config.toml
num_hidden_layers = 9
hidden_size = 64
num_attention_heads = 2
num_key_value_heads = 2
head_dim = 32
intermediate_size = 256
vocab_size = 2048
hidden_act = "tanh_gelu"
norm = "layernorm"
norm_place = "pre"
norm_eps = 1e-05
positions = "rope"
rope_theta = 10000.0
rope_fraction = 0.5
qk_norm = false
attn_scale = 0.177
bias = "none"
tie_word_embeddings = false
parallel_block = true
init = "uniform"
init_std_qkv = 0.0625
init_std_o = 0.0625
init_std_up = 0.0625
init_std_down = 0.0
optimizer = "muon"
learning_rate = 0.00827
lr_mult_qkv = 0.5
beta1 = 0.95
lr_head = 0.0101
max_grad_norm = 1.0
warmup_steps = 200
schedule = "wsd"
decay_fraction = 1.0
decay_shape = "linear"
final_lr_fraction = 0.05
batch_tokens = 16384
max_seq_len = 512
doc_mask = false
train_tokens = 83140000
max_steps = 5075
dataset = "wikipedia_en"
Each number is 500 + 25 x the weight over its row's rms, rounded and kept within 0 to 999. Layers, rows and columns count from 0. Numbers have three digits each. The size before them is the row's rms in percent of the matrix's.

# layer 3 attention value, 64x64, rms 0.0377, rows 0-63, columns 32-63
096:468510520509491549504468526515535495498527538494471543500476470495532485482498509460455511461464
089:525536457506505493500513441564493505503542525491555510487462499515502481504465498548526486463487
105:539552536511502468480498520495528515456498522474495463516485458473504495516516472518511511461531
100:481534516515529438532509509470519519487464496509527511495527523501500529547500503492530474490562
092:512498513466522489521508497487517533482532486506493498478487509578484463474486516478533490507505
090:489517497563507491493478490539456531477489496510535538497480459493515516459480511486528531481527
103:562475528444519512514511549518504501492499486495505494476494503493527473516525492467450492510507
100:502549456505506511482511478473483464498528492509500502504540477553478497530508532495492489532500
120:533535457468516529515550471499491476528474500451529455512518504485520493514506541475491494520455
105:513476505514485534492477541503479494534509466551501584490470492506473517464507477503462518507486
100:501499495490471467547491465473534500525491481463463464493502524470489527495522491538482523510485
089:487471481480505513492531516485490516527508447463542508538481444535509507489545477480483504498510
094:456511517506501505546483549499543469524539479542509554494507491486472499504529504509508504498484
093:525540538452494507512490497509501459517504515481458504466504523476482487470461509490525504473489
085:494512469490495485488514524493463476528534513516519546476503466524538515460527487511471474471529
094:469484542476508474521525522530497527495499512504509560475493485492519472505494493457523527530453
095:486490546473510486448470516489480498508513509473532489473488505543524507473516500458534491484492
090:522515488505482543482482492501515537479469486522509481486541487501525476524505492508485514498511
088:472508516508502428484481475492528495499524490557548494526498474512481531520519513475498528505527
107:474527495539540517476463550513523487518528521514472488514506475493504523509483488489492468488483
090:507524499553506495498474500532524481508504486476459449520471472525516492497547502499484510494489
109:479505512518495496533530534491463478472526474520485457483491542531498447531499529498455489520519
101:506506458545489485478494481525478481486531456537478518501509484521510498471470492509504513491494
087:527474543493544501566491440489530490496505522514479532494516463504500506483492460501465525488533
091:500483520478502533469493493492515457513548523446514519490516504526476510530497566501506499476516
111:509479510484552470533465491522528496519511494456484534458542505490495491525541521486516501521531
094:493517520543486479481501484491488524490517546546512506498496505527466564527529509474500498452514
092:458499479481484503472507520478507508513498490549466514469474462447528509504492524451501477514497
095:468521466541475505471524474492519505551516488508524473520484492513498485515506473484505474503515
115:503482521516525467495496497482539523549483498504496511468505533463453456514527523479516480488518
096:492483497509492509471475495499502539510533488523449506480565499479505452563508502515478529489531
088:528533505514464521521502507509466530513498512485512498478463436512512477470528519522487466482511
099:534502488495482515510480482461511503522459500511451457497526554568508523488509474514502533507503
093:527451513528467535513512512478527464494463521516477480480492452489472512519537543524540502478498
092:533485533469498504495493448525488478508471488539488503511493536540487517536484556513481508486493
093:472517524530500498519488488527546496471541533509490470513489494510476521507485478486547527508480
107:487487491495522487480467508522467499531493509452534469455505510522494509490517517504490512555548
113:527505521491486525522528493496459506483478520482527489521501498480519441495500492467447517520511
095:524524509482490509498505497476497511469468469486462467511507468482538478549545510489488484471556
107:470504526488513487485493482459475459448517473516483515531484525521509504515489549527521553497509
114:496467505509517530501498501543530460513510475499443500530497487470507480498515479500467510484486
100:476510516516471437496510497470495489530469448565508559492519505507514487466540485470489503521462
096:540530489473468476533528502507478490479501463537494513502535573475506522485513512493494497458508
099:469470527521528489510501509522510457542526514531513490475507473485469567501497546489522508494484
114:468500469490516493520490477449468465525477487518503485486523532500478487523513550474531523507500
104:469561495471515472521541546476452493492468511488541463515472474500513528468505497479485469478495
116:474532486495492529447536517544473489508508512512512507490513486494518481496513526464483537481479
102:498516512503498532500534535478549487529514487484513456491488523468525485503480564532504502498471
105:526499454519494508488517513478543506534467491543531495552534499499527477494479527519459504495537
115:541530488485498488500502538503512499532522505513461485507495503501496469481490499488458450456472
114:502493514465474552494538503534519542502488527481520486462505510485489507516462485467505481485459
104:497491471501490553473494515517493493483489532507494499502485493478506433516448512478490525459509
091:488512509491512510510461537498502490468539511492466489511490485540534505479503492489509476456496
097:542504511509466482524531520499497483534487477529518500511466512483472491472495497487472435519543
100:547523494485516483498514489534500475519517496540506558484497519479513522510512500526455506478501
091:505477516478503494502504489510456524495544490490516526507493541471485459485486532494466492529498
108:538499505467495486530485520504531531504511496519479497473524467487504493511505510480483501473518
100:484485517520480492489487472504518517502482521535481467473489521482494511466548497437480513524496
097:477500474429521483479510471528532474484474536521479493483494471489492508488499512470548504547515
102:534484523503513539489507478503433477462501484482489499548455482509527561456520525499506489510511
094:490512483507486523530519564470523525504466525488548467468517538509508500513528492535480503470516
100:491484536524496554468494536487519521484486459508500446509503529498468507519492541486490493488488
108:533539481516494525537499464468489477519479517486541499486473450508479540513513511489523506485509
098:519545511490509492543502506480499459502468467478527484476463524521543452496495477540495489549469